config.yaml
d_model: 96
n_kv_head: 1
lr: 0.00327
seq_len: 384
Each number is 128 + 24 x the weight over the matrix's rms, rounded and kept within 0 to 255. Layers, rows and columns count from 0. Numbers have three digits each.

# layer 7 MLP gate, 256x96, rms 0.167, rows 252-255, columns 0-47
130173100124104120145087133146168126099137127115154114150108139124102150151134145154111139106121127164142156142141153125142132135182170145114171
132154192077144161114117097096129139131119155088160092126138131148126124109102126150169111109148148074138092115139121151146157148123088092138163
129099147137104068145091175133135093169152089122130116120097118119101126135128123126153164101146114138119124104123112156136105162139121126090123
111126126123134135122117141128139084159144138164139131126129134149126157134141107183136097144170142118138130122115143115128130101126113134115189
# layer 7 MLP up, 256x96, rms 0.134, rows 252-255, columns 0-47
135130135127122089047136094096158099142170096115142130141134107182128116178130145090144099143120145102119082111152151090132152144161137138116139
116111136113123134102149107104094110100106099127172131134138142138124142119125106136112137124153138141138102138092137146112133117118117129139122
148080126166114120067155093114129156122120104136164114127146121158091130121123147131122128162150127157117131094118101134142107154135154163129140
106129141107111119148073143131101127093114102113090121128130126102119096091133125124139149147072138171151153137138151120124135141128118149121114
# layer 7 MLP down (transposed), 256x96, rms 0.13, rows 252-255, columns 0-47
090144108148118125117113120154121109151120112129147175135098118139163138120121117119115162150124154157148088106106119158149111136114145147140163
127074110129132124137146131147105084084147096135153121146120129138110142144139147110112133152120170139105129109093131109139088154150130151102115
099159116093160168129097074146159125105154113145140134091125158094138117068104135134166116139140139125152138119128138135132142085144120107127153
114133154123113145117134130162146140136112139128131118099075108115123140127149100160134127075141182134130149104134159166110156100125122105124169